{
  "n_layer": 9,
  "n_head": 6,
  "vocab_size": 4070,
  "activation": "swiglu",
  "norm_place": "out",
  "positions": "rope",
  "qk_norm": true,
  "attn_scale": 0.236,
  "init": "uniform",
  "lr": 0.00184,
  "beta1": 0.95,
  "lr_head": 0.00649,
  "train_tokens": 159000000
}
Each number is 128 + 32 x the weight over its row's rms, rounded and kept within 0 to 255. Layers, rows and columns count from 0. Numbers have three digits each. The size before them is the row's rms in percent of the matrix's.

# layer 5 MLP down (transposed), 256x192, rms 0.0947, rows 179-227, columns 96-191
092:176137196143117142115141127042107103177123179151128150125155074172170044138171109103192140120128114139091112094141121147124143140163177113086225103150056103123180081048149121099107145127127141118103107133057106179050146044137115154130121119162133083163145168162117132176181121121101162106
095:119144145138186095123117167125145098115139145089061090162116146132086119156110125079150113085132163189131109084150131063087154145146123130159138132050122097173127171114117146149133142172130118085149118133132123120116106149138081132192136111134159148175134170095069089137149117156159153154
101:059123131140163119167083160173098063140180145130098127180069139085185084117066100101170190148121091077126098118133113148117110171137107106137118165090116078089129157146147104110118124148209120131114143159140092109159152069165105165099140181127079146132122111108171102170165132170138109109
093:086156130054107094150132106092124140076143132093081089192162091097083114109154142094148024150088185105145130125090136181147128165116132115146102121107121134151146138129155185144093072124118138163158108197117124106156116159184095081108120082135115114110143079150129099120134128175123111125
102:128129146154106122160122127111120188166131128053113166090137090094105102088102125148179140151128104160126159131147161117113107086159153128096125171022084039136135109138159089171084125078121091137135114144135087078107156135121138126122134125102132152169111110207101151108140177127162107127
101:092056124139078128109107139141125111096148128098067149122095122143079117103105186069134098158155107132101109091124153211126142143028129176083115147133058162103142174136172142155121128116140139152130124102130121099203149100150255112121094105112174111100132111154156118159157156081130176111
112:170101158147053162137116133132093111154127150113122092137169112101084115188134120088143114146061213152138160115141148130121113112090059080101126127105123108127108114173122114137152148145108136157192137128126108126131151161161071179150142101086151146119110141102145080107145098141155155163
104:114070069137141139114108148112119194152118196107085091106040155129145125159126136179108107090151127149048130140094055131095108111118122155140134103107127128141149102123124114145108116112213120149115104094158096097077091163192103166149159088097113142151129159175097133185164113173139081142
102:119090076116163157196086188122138145202090090095122138154065123111131126064129110103141098112071108105077113086103166087084144171112179143153105116126152163117115104180116146199141151158078109148099161184155107154125100099126068098135134091079129060153100152158176062127144109160136129151
099:119156119138107111134156111160093092145065125148124075095160072150130116129164133112069164076142110136143102149133087141161122124172138155123219149125156175054175141087143108185109199127126112111126173174158145171099157135133072098102137131122170163144177140115087143101157087107145115125
096:125126159082109111168069132135168082171087118173119166140137130136160119126148163153097120092133138171069149057137148117184100093188089124129108130162173085146127131124156154092136166112132123195107106131099131134077115074155082120065079170112141086105133108120049106108090145085123118096
098:142167126129150064156046138105166130141092167117147148101160067156130123188118110120162136135093151157113102190084106154133081085162107159121136085116090090153133096089106053078142158101131121140082157118179045158133135119157106141083158101106149128063085141121213144191140091143111116144
100:131144102125126102127136098120104197120124134084152192015109113158162096142170130120140127099135164131142095098125154146143073125076144122106138104116124115191148129147106149161129157138104123145156104127161125172114173119145118119042154134127082145170077081079161190142081138087109112129
099:143159023146133093139186122121117143089140095112117164161097131117169088179121097161115088142104144157186138077097111170096068167147158086164124084124124086114146079127066100184103138091139110139093076185131134084160122118138128099131129144076098163151086135126135103154101159118117127145
124:145066117106212148155117110165168119114090159167095118148116142169164169100087163156147164112201101075128099118159133117092132094167190144075174128135123150119147132089165179137116099137138084095141165134124172129133132144140089081053091136134109158176112146112139064155143139109074118130
102:142048097097132120167118104223150154133138130174098195184130085098170177193095185125139124086103147182151135111070126063083091114090142169141112173097148140135054183077168181066116160092114114104162110130125118159103122132068137135131133132125111067127110085091116165181140067149121127109
092:158101057115051141104148087107130134102123167192161138148119142181145069133145138189164095127116092173107124189161119090163123129105129142167130180135129096099091121155114135115131126142080134165166089117172117146105158110125171108132195097172184109163119129116145139083077143134169165046
096:161091049151115118139110134064102133119126169138164169136141099100160138129149073086136162127099158176134142170109128103073079179116142125089123124068058160165129144030110119102155074155051165141136145156142092081133166083125073122134137117105140129108101120180173110179114181156152088137
090:102155151129126107130132160129139138137180147131134133108124127083089199131150090115099115067082129150112150112092076174175121112130082160105112087114132107092060110084150177122133177157071155108076086102182116127151110163145118085147176113132172153143097152159136093133114114169097110165
090:118129112166086078118122122164161155111140161090141104104100157054093070114081120177099062145134126164141165076109122164152147158083136109108173148159096155157115141128115160154089155119121167105175140126154098091193150138107100122161107097160094125081109107108141171135171160075110093208
102:139193129119169100152075104075091108163155134180100145140110166131161101100149081141136114059142102102095064154133131121159089105129145084147168168156146167072130143159162110150060124095127122179112070159160175097104125088134200138088125111151156160078113121097033159158163124171093121110
090:065160110130062121108170079124190126108143097184124105125102170132133125137194056120123137110147162140103124124106140142160229148155118151149146094153151168124142132138102083140050131142123159062096148145090172111159131103111195114085087164148160129124122119084096111100087169080085126076
106:113131140129139054167178124147150149109126126124151085134128180113178188153059103117035124134179138107121110069118139067111100106143063095089098121186178205158113197146174132141175120135134162120158092133124170057137101136088130107128114137143054147148122137151136113121116155146103172148
108:117160122164178081136049145121124093091081146125170079115124111166193067120111144084111117142104162114168124101153177186050178127113042119157103121134123109133123135122175119147156154127133096138170115089103179084172169109109142111147060141149132136182090095147170124130153106098174046139
098:082132122127122147112100114130073106113191144076110135071146107104112101128079075098136105148059147183096117133158165101121080148090108106162098161050135094135089145160171131146136146061142147128185157209151099144149111142119084153169143089085130119164159101147072126137113115157169122151
091:086117134141110162141125120054150119127114188142167130172124127147130086133124127128119132170142143157085162102090126161088129130172146149185104106111137140229177141123131154135086134135138185142087149109089103146110111098112108099056104171124203120146142114109122170165180167101091135125
107:157124187110096119154078123109169135106084153134134148136060076072110162114144186175096118143132128152093165164140108101160153126167145099129097077168106153144099147075109156114126133124116178143152110146123092197132104109055119129132102106152132166134165157076082155122161103144118181149
104:116130167096091077140199144109109099168114152168184095107169083103099091146147149111092128110144111037125150140143146117151181177089102129129162131118090167173072173120125113124126110148089165156146138159180085115087108137154168154149136085177093130118131145232134157166158104176151149088
092:085120137160086170099087150129146107096123162097108125111138115089166137143093106106151115131110143102107118162123107121115152120087162067171123153178152104098103119110079162115151139121186148142143140147110152096171152211135022166158053130174118199116144150093084123090162140092088160159
099:111142077104107200141112107101127152134083129199124149168107132109104113083138094118116174079079083083163171116144063151135152160132183104170098150136177122138125127114136172159071184144133118101107100188113178125165172096121107168167134192082111166179086122159062125098116128162153112076
099:134141195123029147179182112131108122200172110157148152160180112153130130122184157082138124150117154098148102145115147143084100113135176094117151156146158065128097179157128171145163131170117142095185128120129139127132107144174164152088081176143088114137154143158190199101049128133165144125
098:113108142133139145083094156120079139134111174144138091178121088132104090153128117150184196116150192082169142150105155120124093104103130167105187163136166099118140175151142115167076126187142147128095116136102141110092210085036059079121105109100120129084102148060182108150131161128110129147
123:096169125134127107070160126127127104235082103111169121091119130144114100096178183136098195120183103085153091119128130086102140090180133122100200141115169151157136167117164091113146174162095114091124128064099137135041143140127114143125097107109149158123154101124212179128134171119127117189
086:110102152084109119128162080084142132132128123193152130085105132142107139053115185151099099115096117129096136131109174080141179149179138084156138125159140135120191109112087155168172165196144123157148072145112190171127158116142161088133133190067171133176182163128113112077151133127107090089
089:184127136127112141132128129200155125129111140181103163064160128120112113151250150171171142100213126133097166184066144034111135102129173161073121121128160129091130094087088168102150093147138165129120084153184086163072074098121161113099107161182112149099138162080061064168126155142124133160
100:081094107141121153087091184118165160106121118172163099132135178156131154083124100133084196127125065179123133094080094143125081134171167145161133114083105178125132134172106136111101113162173132172104174112130084128089155088190156174132184077117094079132097146145117133097152126118143121108
102:133150102169145110098143081083139067105118095163107170123183127163122125196172118091170094117176121071117084105096097108133075138163118143098194081174178141128148152084162167149105087103159129122126107101150124131163117172158054095056104093128131157087132139140196131133112139115085124144
097:125155054115148148111131117142104136099143161173136096172105133149136086156111166174131140105105193099072116153148136211142086100121152098121139156114142071176120108112096190125179140119142134153147206127109068095118129128095144098165119140111126063107147172168160059125159168141114122137
102:179124053172146093142130143109112110110112166105104120181139099083118179113153151103136200080083095136135164130110131128122107137144109146133110103126108094150114056082111111146227106126131102109154135143121161101205102145159064100186099102101104102200090099107176078157114134141145171120
098:083103153092113053174124132101129021158169108131131150139166100190144115058222161140156142141165141123100078162135135108139140113112142164091125128157148125121132123068169148124162109124141126110147181162138121160170122095156106118158062176126100113133100165100131103122120105104117098118
090:114140137165156118184147163173120066069115133070147160134160129092066160167105101113091136122110128099133082149102159078207150143184102110138146139117100124121126136155111162192178143118088138166171123090070149166135131158122098132111073131113129037166152115168169110107206127163159176215
106:117142161120164133109164128173195109091115110065107056100073121183105155126124122150143157180105174180148083133206096103129143077157110119100155136137106149120162167132129100148170109120154092066117145132173131138114143165105174077123121101125190068145088145153105142126170121131114098129
097:129145147103089115086170140143130140156128133133155114057096134066171128135161025128179131111205111161107119175160117093186119052144106083084168116136129126157075133117145170212137167178083149155098102123093098145071096078174192143104146148079123105155105148114090111124116133093100141157
094:148128114148139102127158097132126136117092134133099116098160111159160090177105112132124186131112142132146103185117105168074133190134160158104152092139026121139139111101078098098151069142108075088145138148146108054111098180174160074078105198114176118099108169182197126179134105112108138136
097:160160115147146149099147135106149125100114134117131132141143138053133117115125165150176158155157148180122124075092112115127128130155155091077108126152111100128121137109127127155116075144137131120145084093123058091114113066144203102116145147138177161159120183110160132077060130129107190190
095:178115154075091118112130126177153151073184169129146131159147090099137153171151145127186135107148162136074101096142148144129166130189134085134135175125139193106139145118181142137182128125168113092157083130180123123197179119122074132136084142110096158123092115126178064104169156089120118107
104:147200112120107113073112157138138151087072075143131197108093082100124122112136109171171101106155123084166147171113118149127143081114160096172186153159103163196088123155147131148035114120161117141126122194168194128101100103081171168118159123129163138138145058155149085184139172107162117156
103:154119096108097141168107116102144151150147185198137112164163127103133112105150170157175093137072135146119141167154169144149155119114110139114089123093097115104135070111133141166135098157079105144134135127189131140130151170106078125157120086137108138167103127186135127068093128095158140148
101:121105099150131088090153126151039171125111182131115152108166118138169069128111092157164148126093182031000162148119111125139135172093134095150099138145144151120058119182123096129076172140114148157170117160171142092111120171113133112146127120126139157116123158142090142119126096149115144117
# layer 5 MLP gate, 256x192, rms 0.0902, rows 180-227, columns 96-191
101:128100088164144107168101098164163077148048117175112161173146122076131174107128117105118140145091115095128149184150123155107164127103107166112091174122123168137144135186174109089107125104169170134149123153213136113137153135143089173110107112106151164099085065154137128136122118110114100184
098:102147129123129108105180195145147094136159102081163159148103129088192129158085111176127136141109106134142106109152137090143104147104141087116119098119114163111042171184109186161092121156168089113109108128147133101149110069181052110093052062148104152099133142165148108165129158064085117189
100:099129128177157101152088116168145100107119146176122062104129128098131143100106085078102110132108151091173102127114151120158134119049107112168140093155165131191121106081131111087114129093068140124107186134126171161095123149113144019082101102075117145106170086155124141113136103111127172153
102:141188167139100115110167128128071153103156186148131151113123101148099153093116102076013137071117140190155120082098143156113166088175150096120124130135170174142120085142126127121199128117165145122119145105114154187118097149141164128145064165102138154122183121161116142115108067157143119122
100:094082102130123101115173105101119132114145112130131115115138099153181111121121110109073093150154114064151086040136116114132103176103170115149173174153138101068105174135137108138152133178096169112136174136141168158123120114107121113133057167155099147083136131118211093029203144143116127135
105:199154153172100080129121100079088130100084142137143139106138118082115057217106085166115110133140184154144184121108085160141108172188103121129143081078096111167173121188110060096161145147092103148154142143146139079101133091146170178166157153051126109129154112128182101155159110143180145124
103:156209149106106110150157114141127107105161068168162134191117138127148175100117140140117109084108085139172102147162180130168133153147121101112197135103144121085093130124202126136145096085061100128140180082171097168095135146145114106109079153148154113135088113076179147082112175149087081178
097:121129078168125113130089149076143128129128139147150176116115128159128139108143099065115073129083169136152117128065131091126127126137140072151174195157122098110142130103100150151153165175096180110131177136116067118075119106108080126154139071107219092140058122154156121079108112145112157054
115:123156120145140104139168127110105125177124117144104143136154182129147132137092136139016144110108133182181051141170124102157142070116076149117176190126145120132181174086168086175117173114089141136129161072168092138091162088120118124126125188148177143101143122182148138125117048137132106161
103:139119182091113100132122092119219076158135141175107131123111150126138114183116115186137172105098170143099100111176178106142137088157139135087199126106138100155125124116166134089106141150059159138114113135092074201129114112175144144101058100153089113184125092163114107096128134138151152125
098:099079126136177113106133149123118144120161108185114145164098153125086147142085204128119148181118155099128129110169159111154061153095112136222149177128074172178112167115145158113159155153104110058088145114163158135149144101143140107181123092132183128098095144150148114076108150118135125191
102:120153188126136115146147146151125113123089103172139092151187119127079115132153126098160153171115122146124107154142164127146178070127101117102170085095132176159121153105122107162111176160054100094156182118149115200126111122099117134119073096093096169157093132166125092090117180145137108190
100:067176161090138125131084172099174109119102119083079132110113105085116148109170178106120159148144099083112114103143136094121114110090087110085092142157145158134114162184131129103135136143114138086177110127077083116157183172084113151146142099182164117108095094183108127109082091128158147117
125:101189096182053125111157191121096167095092107095175124113143100075125067136132091122150148179067186176152220112111097146151103160117095133176098129093104084164132156153068079139145096136128166153099120141126115125144097131115151140218160143102149137096112132129114135128139131159180145072
099:168158111107110098118159112143106131085156144188111167175140122024112152202103148153160079150109102129117134106156157082128069147077166140129121129090156136103077196095148137140137130167173194116128096071160121206136097101069133148119094127150163078177122035094126142141194088133111113136
096:179122134124163092105114080056123163137123161159151029203196130102145123115115150163089118141062139153086093137117137117147110122099170120117120144154116132102146074111022121159169114158122110146113149092110135143147155146136123124122155077124080095111084127154147172068090138138142140081
088:141185153168167077134144127157100179124124089100118191098127117134139149083082133095097147158149165187117141108149102138104138128118144173126133101156151093102120063154122149166138068052082100124098158124071152160153121108125128101138130146158114113146142122203183130130101179118075145175
095:126170094126188122122110085161107107100137084132173177141069150124151114106081144119144119057146128184127136093117120115127084150176124155171124125132136101144180103107128124108116173163167127135110149104138176174132153142121102065127165133104183164150123141111195114157104081040116130115
093:116145128139117129149084189169172101135077153123134114120093073140176191104107053145158115118090112117145158095138048097147152134152128167208121119130145129125193108162081112127137144127118148187127151128103127174133114154135142117132086133154154157138096153123165177144090133148158092077
105:178097076103130176115127111144116078102051142083106165230128133098110092148144119145117131115108086143164033139174145093121127088139159108093163131131149105148171121108110149089181151212112124136144187148126086167126138115080110123127067101148142096115109105143094072137189113173109127084
092:168099084111103048125142151137082093121161074172101097142051163139125089123123185132133091151124116166076096152147110101143127113111117120157157122105152187127168127136209136109112170086073135131142167153161153166066193095129080162095099150082136088074125094118103162141172126171100135148
108:205161170110178123091100097141129134146149137153109113124152147050160101183120116110097124092129157149121131104175174088201134129168089137073167112071143197172125138128073097129173133100110157128170120112159102093148161067123128146126179115088130168121120127130128163201138160116123114175
100:142086091000131112091152169098131162097129168126146121117120114116107095121099176144125110128098161191112095053159117154170141158116119134192150132157168146117088119077089118109184175131176171126082119153133183177068141123173122120061131139117156135135155119143128119143092152085160191068
101:093125100107065127120105126126115131075167123127194113109136098141126132153129109139127119143085112169138170122127135143136099102097079069134064139090083123121135111152152124110130131113154116138166125170071078147161142123130107122214158131090165145112124084137123116106138125159214122115
098:124092127111154147105134146143113149137123156175061069121133099142191092104130129153121123121102075099112130100128081102103109134092081147155111138152089105043126152135106149104170134070148125119175124077138150134122209112197128138171100136146227121131134143153085162087132080175124108126
107:124200162145123087153156143141134155160091136134117131106173065149111134084115232145107212122083113142131085102079122157194132105142143139104131124123108108158139147064179094136148141138130147132152130170139143182096123117129137150114122162179167164139110171131122116120112079163155131109
093:118123181101109131168127156142104117126134139155154160096123189113121116131127124139143130143137081117113071201202073092112101201091150159126136112198143136124130120154188167176159115136144111110075101155139073149128155139124154113139088175137099154110109140071115070137151114125158134135
089:121120130130112110064080135104192096152092072072105158056103179095106124115119084135056132117139119133136087092117158110064163144131117169109128122159106138180138108082066136127131176119137090090087137135122161116140103155151109104111169229133133136120072104161161190170078068112098191140
096:058124171095106118105129100117155104130069136151106100169157167089154090111059127177078166126125054159139099103127134171119139155092121135115132122173066193108138120094120127130160158165215113076147170122109161137119100139185174119152137184121125112151070106127147136203092092132097166098
099:180181143107121120131172116103132092128179066145185133118163144162149100135115093127128130143182095151146111142105129134114076134168154119158063185150117108138112102073139168088112156105099199094163125142113131085181137118086155124143104151169073094145120161148145128078121192105184155105
100:157176149108108141117112122134138107133101094098106129066128195141144128146093132106029097150136095142097090098129120179159135135157091150122124124114085110180161114140131145130128154134106129154125160087159102182106069138222067180139136128113127097123155084136150175147117078121116197109
107:156130108117102098124086165088140142185115163039089139075121091103124053176101189138121155185142157168163100111164155118125112139140089121150115129121108115152110066124148105151165129125167161168151107136069059149135169130090162117185146121101181139146151103154119117110117074114119102110
088:125099142120138128109134139090165100166064094142149129125153106151078079099177146056105096174084170093145091106098091121112143089150156130103111113137078118098216119067087124101123099167110154105132182080147136118157123145188124118125067096144180166091163156119117116121094097125170100131
095:141122131147169096070136120172159102131143103113166139142129184158137107111128135104094161126134142117169088110130169135070112195105119089100181174156148128123148104139155155124152148152121093072138152099099139128121117121080064116131107120129112102174091129167147132126165120079109138096
098:166134065148176137114158089138148124110132094121117196136152140162093074118147146141121093143098164130164162150123116120090159104121059133108151118141110161093115134147106107196161093134082161133066123206056140146154127157109133148118143133100204142146140082120129107160113088126077186132
098:152128135098098140166129106139153117084161200084123108133118141150151160088163109137075164179105154166173129138136138114129184136128098099176152183147082190126082142107081085143158110109139137138133166190098106086113122081102134082166132089136089143105158139166122078106158150107139159138
098:091141071169129103130144062126150164097153101184208143185115101133117152101166177177114119134128157122158118153101179181129112138096129160107132170180148109136181128131133043093114091175077134105123160147177094141120133091168130091134117128119121107114161131135161095115130156143139141162
095:081172177058118093093118117117101115170174132152097100142093105171145101132105191142067096133143129134156079085178133104159103141136076147108114126117118123122125093100108088147159100118130114095101130051161094144116122112099131154079100131167200092142145082072095162111155110088067127136
096:102141091175144125099080127120106147116109057167111094120102144133161144093131185159129096138183112174083195093143101114187135091144092145122144142134196140080123097122143157114154164142149227178093118109112184157098130135168138073135130168137160098148123078075140116129081115079142143125
097:152125108080135145110160139115172126118092199167168132151156065130121124138092190163178047099114123197144120184145168136162137159087131149115064108134148103113057128138129164113162064134119093211146163116128116198152111119069123102059135159170176133117157115175119085166133146151097183183
104:089145094099132112125180119052075144125112141178108069100120106139149122171092145126094161160154164109114135106120126205111135173129153121162119106148109146176097111120156149117168153129117126161117154074137188121145134048119142081171141126124104147115116117148127067124215182087142124169
098:140173103102147070135060125130097141063135115129092143174096130128151151137108118151165116166127158079175152170140154039172179117169103117137131088105129172134155141108115144091148176119103135127153126156116156124183110120083137136203143158116093170114112049120146148137109094157088067108
094:124126106079134078108105106101106124107104129086143046121109080141136136133086136114074117159148151126152132128126131081068185144172177136151118150140098154138137093154116099111105092149136103033116113157164152052113081144159093149178099118127155082161145110124123142142162174126128117165
111:130141141139153083162092155109191083107148107136088165102078127150123105173113157127112106117115156146138102067133171136081134086110076158112101091185166111112138152156118142142130136177119177150102148091150130148048121095248125091089102216138191145110114118097212082115108072090099120165
099:178155142104220114116124149149146144063109098183118069145124169095094141162141085126150052094105139113105121224113132146111158181123120135118118159101147162141072165103072156078187107095132161099140115122128133151062130126114125155147195092175136109116185123112121126066160148113098167128
112:127117102094161126148110062075100152106080088177153146166152116087104095111148102116133143099090141193119146160143108148182145109129099105158113157111093184113169103131154138161130153141116099105179129097143101124102120092137092152125133113114100106122140072194151120063147078122121129210
092:120117107172132134123124154179121174080135060095112118142106093203127136152070103115133186171152128160147171113113084139130088134131138126087147148088131089184158115118140133169115108098103138090171171118100193087139115097183179104140147139092123145117118108123166103184161159147144174142
096:119102126105130090109107078168121113110156173101126150110118104098136133142092050153121131101141116081114089069108170143091118140091144081120135170125135157118104100067088145168145151114141199127188104071135133100126121147114185104140094151091066105089201067141168111100180137046096107083
# layer 5 MLP up, 256x192, rms 0.102, rows 180-227, columns 96-191
099:129169125121098113160112121121133173143151081153189141176135152132130132110148106088116094102139144125111148125093133144150090128170114077147178110111149070175147182168124140144143126086098155160136115127104096150089141142079095067119158099144121190081121155101138135140149124122100098023
097:062137152084155109126140121146121099076138082119139185108095099089192188157089107167162133168129158145146141143150144155154128156133140112218154147133122085173114097143100119117120132149135152190082111086080125125178096087109168135096063176085100120192116092116175136187107175093103151096
093:149140155181106081129111121128166127085173163141129127136120086135111175150135062108137157117125165142126132156139108154120114095110063133145097136116156170198109140080137123136095114129096115064119205160102124119096088135151161052069071091108120077124177130116114098160098100161099113165
100:153136178143119149139110094160074179065160149117100182107181089114083152157128128033049064137124155171134167110092131127113071119130158099122138157090155153140167122156132161092165104139121145142145174119114107168124088149120168109167106145137086178153146121134094133160161116159161151125
093:138099165044110072135069121138049131171124109123118049175154115165105111145096172081107195121152124102178113133136121086129151162026160068094100159148069156129169126130163077093133115194117130103176180106140119144093108087164139125175081094111118103127168107143097112137150146119127137139
101:131141180121123148117118115119100143124088131148135146080161115051119109171095107100137111175086153174128197150090122148123120145146077117124132110033060134121107107130048055097161166183085147157122140128132117092112105098157144131153153154081104157127140118123139138162166145179144118083
099:126140105135149094217098128135133090156155119156144201169138093096079151197168124122165127097124097116096125122111153151111102169146135119190114165122101103152128123081114148149157126099056129105133110148041104142150143110085137174077098128153156139123111126145109124110143113134190132120
099:148172108159147126137131150127097153170078098072085138106098088135104125103114154088065151132090152122117095148114087118077092085130100126087144147102124101101129110132094140145114093172136139159215179124073036117132121104136063156221139137142129105081073149180118135185123062113168121105
104:075130112112156122085191157091162157124125080159166090083079109176112082125133147153128136163162144066034144087112085132102110171165117152146144062135100096103103132178114050115107125133180099106100130152157134131139158133172158105131105144132137153165084155100143138141128192065082119147
096:180094113148178111141100093109089210160152076131172117112146081122160162133116085097131131111152105136175141164086111084130103146134099151137102117106122088103098154174097149140148120105174108104144121154132167097107123107090186149154132163123094118165067176103100157162107163115101185114
093:094123124125128152155106058102148085153127153153131091129112137201069188146103169123112122101132132136132110112095153077085111159105139096164156109103089097120143128149220120169156131117171157127138122156192062154124138114115140122090197105128130158148148096123105163191162136162155167129
094:169118087132113122067128110089103126069106187193064153140132126185083112142155171089145100126121166142107133119152155122099093137147119110132158154127079175139131111134133110145153100087195152133083118157158092129142117159202128120115097109167217103128146118163143097121154091146076073104
097:118122153106124134124090091105129118168124177138096124119150169143105180086099154082113153140111097064077086153188165064121117107074080098107132149060144163146041136126151193130136091073146184097212119134112131123148132099109111129148094110194159069111162099117134136090168103159193139133
121:108198120128094105117127178065129145140145146099192142095109126081127100177138111104106090145035143093141156106144135142122136126070053105163103107126121148088126110111104114134175158104137199158109132120144085140145135149078132123148094147119178129135171117149083131056065106122160113118
100:118131107169155142114169134164101150112085131078108121081111117136184134048146121114094129147147158095163132134088134182124100150218123140147144077168110137135172065148081121101113133098125091113097149172148176039152126164124145156129111158137111131137114203149158149080103112103157133074
088:091083169163138121107116158118089123110114106100162107125105134125141122160116104157098114145133115188127113117157054163094140137106116105034155113166114144077158173167130102111112156134195117139131136170096109085124122064136104128113118186134040073169124131128097110147122179176078136161
094:116163119117161108099148140134089116170155058104115160081160164131087172094095120096148178147132123141161200143135136134192125167123128193172144117128127200076106104117125145141087136077141128153113093110062111117195143118131077105165137094186127136110143078146146136131116095094089158117
088:140137159097124089154140114105188137103069097152141170128107142149107117125166176130144044108095145112102039141117112127124166139146109166124133190091112093124184072136085083104167138141121113179130138077114121194128139174106168081139107132088133158112075107135109139098119120094090167071
088:188128143107132134132099134132158117134117135154117095082106162168090109107134108116130209100108112160148086113111123125167198183161091150150218123181113145162173103117140163060155155125129142135157139101147133154144091155107163101110158086099105139108112107116074127201108113205099098156
104:109119117173159115098133131145136143101210111167110126079182190152160158130088144125134096117158179157067185131106102127126140165116170166119096157095148111113114172170117146070096085078095130140070139128135130149130108103152127133139249084116168106086106158102147119154159112113126152110
083:066211123126074144095099204141144083176103141166074125152138159109151112125145169117123118117113094065141141117120144068076099108139068119081133154099132091108154128097166148123200146171095144109166125150150090121069123076119038142149092115088120108100128155160127144161146072098110145063
102:105149179139177093153238134159206107106130098159081145164157135111100120166102139123128170170183151145154141163107108191083156131130134146043177143184160178084088172125122132096156098127091087092047193103102152093098149136137144110154076091153184154139139083118131122133167127067102106111
111:110180133218112108200142092115150072185050120149211051099109162154111154114125190168154149086095089115165122105123126131080148120138123108148128173133149116145131161143178052118131144112146183152123129105172134093120153109168111083175153171094098156126112128110168138134125137155095100180
099:165094181110107161105142103204132148087143070130152128109153132144137152080135118159135137147161089100138154104147115121067114080143158110111147145045105119078170125116195114073077087153104071112106175132108116175143078158137148091128139147142158129102085142138110088168145133127105095083
095:115163195115181185200146076150067086121152105136156096097181182045161161136102136162093111127136088145178102126124132094195045149152098117169119127098140138162134095064150146063128119181045125136142078158124115110113099098083118139159174114151168067124182124101148129204164119141127128089
103:108110114163117151111138104133167115142091128153139114195101151111146103090111106134153141147137122067101103172099085165102133188109109105073118132143057213132079128144077142085092175145137151115128146163123146076138083163149117074141099148145063093177097101191093131118149144159110169121
101:121141107125109149117175121137175143123126149141135139133103187141143085124169107160111127101125173099109113127092146132152124135104137124173078126174132105126101091106068154090091104065155141159151117143135127125173111137118166140190119073129176086134125133154128178116174127074201138130
091:166122168160157094112073146126135102106106126128120086082089156092151125121107096142092172185094215153115175118090068131167160115087135099146090153110106093094148082141090077089134177108137096150113169131095160100113089145145162140141115183092137096143126129176156163094145125164140178080
101:140105150150150155149131156059153116169083125137139107091060146088118101060135161155156185136115087149166135118129076123164122127117126203123128145074099079108190123069132081145098187120090074106081124071084120126137122129120172157118160155114131063125119167148099109097104102108156175125
097:178161103131132129119087122165148109170115122139093099195099193142124173122145136164118128146103176098169118152150154124119144198148156130146148095112183141066124124120119158124143162078192141145132116087149091162073110138127098129105176061129166142134099140167142122088102129077150155147
106:084107090120130124117083133118097114110114160116170077134121062103110095134137157134206148154076163167082175141091150103146082140097126118171159156160132117149084176167153126143134115187136153148103068178118131056115185083048170087132077136127130174117074163076115096094106119177137076180
113:121153144138134098142164081111125125095142086182088087139119127174153099138117145150137140072148119193118077117085098131117171160159153171140086087122107113109161150157137106111160109105175068079132142133129161153154109172109163097136137209134142182121094158136097102181150156059041138111
082:150127124199113143139107172179165127140182094135135194121087082088156156159101160126149152094166099110146154105153102141175086150114125109131180153107134106167095147127111126115097105089113129156128160132073110137102110092122121126102147047126095160134066130081109091139176088132129108138
090:176129085109114147139075100187140107174052098158036129102188143084119080118181129161182114089115148105106176198093179127162108077115085141129079106113177109086150127072151163131143138082115164126151108138118083165096134167173168147130172147125178104130134102136152112101134109115141112131
093:105109103133146131106128099109106169098084064151111162116190118110165136091109134126126122065128089130111058118101113082185118094136154109062119167138133171146166120143097114053115153119131065174135136120137145110155125167121142132157103130103114094103030144161133186139129119089078147095
099:093155117160174050093079105167106076183156052094123117080132137151155149150120161130128101169114123130056179103121133105111104136096118132119125107208146079171125103134089110058071141102126106124137126087166151118144128127182120147109116129162170087083143129117147140114128122144112109102
089:143206037083143171119215139140150141083171174193153137136173122129068121140111101127140141141131105138164153074122110115177124125092171096159150101100113106144194054162088085058118159104110106073088102160154163123144099152135083146120142156179144147178133127166098119154076110176136227134
109:114145168066126100145126111120097115181147171176123142170131132109142112136115173156138081119140114130157104104153158117140120155137093106155095136115131098090146111114107091143129151134158140113104102087157082145112138111095063177119133119181201063159110043107115149121154104096102090167
094:148183090147109134186154144105072063145151082108206186171143144154145183103159107114121114155083131107143084136112092208106160162104117107108139110116098180169136093158162142154120087119025104036134087104134121187134118112174126142143096101126134128069092135149142166139168123139069101175
087:152068160100151126093122102151094138153151127112089211112158125183144153131167084141097160094144083125176148124138107113101122164105184153110092150124084127158142116076139101137129075139158114097138123159214149108108110104145131183214188116139202114148103103187104116172187119160122110116
108:166135138135182107173132150175200109097131064120125125081113121147067140077156122103124110117075111172146107124158159111107118120136072113140140116133133160070117190157117179148127118123148167058139138144163062148108112170139137144122132127139152078101124147106111138131083106180105073102
100:170151187180103156101191093075115161129102087186162047080077167075107168158134124177115115137125076145186152101139094120097129131161088080147157138096137130085110156168123152176115199179131154153084100100140148130101092141142176128102131134081085076108055184122128082128110160107142121151
087:088111116138087164112136108157106118136141072097186137119126087062163050080136135196158108084102135111088128129165101113162169171185093116152088159170120159086148094154163092130130073117117116109121067116133142098091106144111120139147136082148158078075107131137088102168136116140117133112
102:089152112133095103103118188081158127094038133171138123109040163095183070145095092111109105084101156093121124111097131088164131089124121132130117121121151083050172142161096121171119129120131179222120131103086131166078105104116156113100066175118122082125122117122170161110115105108152206138
089:116109102132124090117175123171181091145144044077188130086113125138144096174120049169111130138124109167124160118113115153115105177149157130104107091145074091086164075073089105102171132112104109161107134114141188145094147123127099121119153178095125111110071134102188136092140101083140178176
106:114206082106131136166169110151174116093142148162130169137197131146163093119161110147107102124053128102166130166103139105160052106140091136143155103133178167177061107122125114126141103111119158076132180089170150127110146130065151171124179075091205094114105083077131139098148134077121132097
097:112130143181103140100150200127116130121113100106125132052089094143054114159082092101080112162152112172124138077111097141108143149133128097131147107118119132192106143149109104188151152087107174105105162165113145091112090078172146124175142158087102148113160146164164137180121149193070129127
093:075089094156136117134118117154077145133076166130182087093170159120137106085163075101109092118149067083073144158134095181126184151102140143130111133081108156164173132090122109133101142100107111081116090166165153097135136159092191067115130178139113155134132135116095144107134111140101135096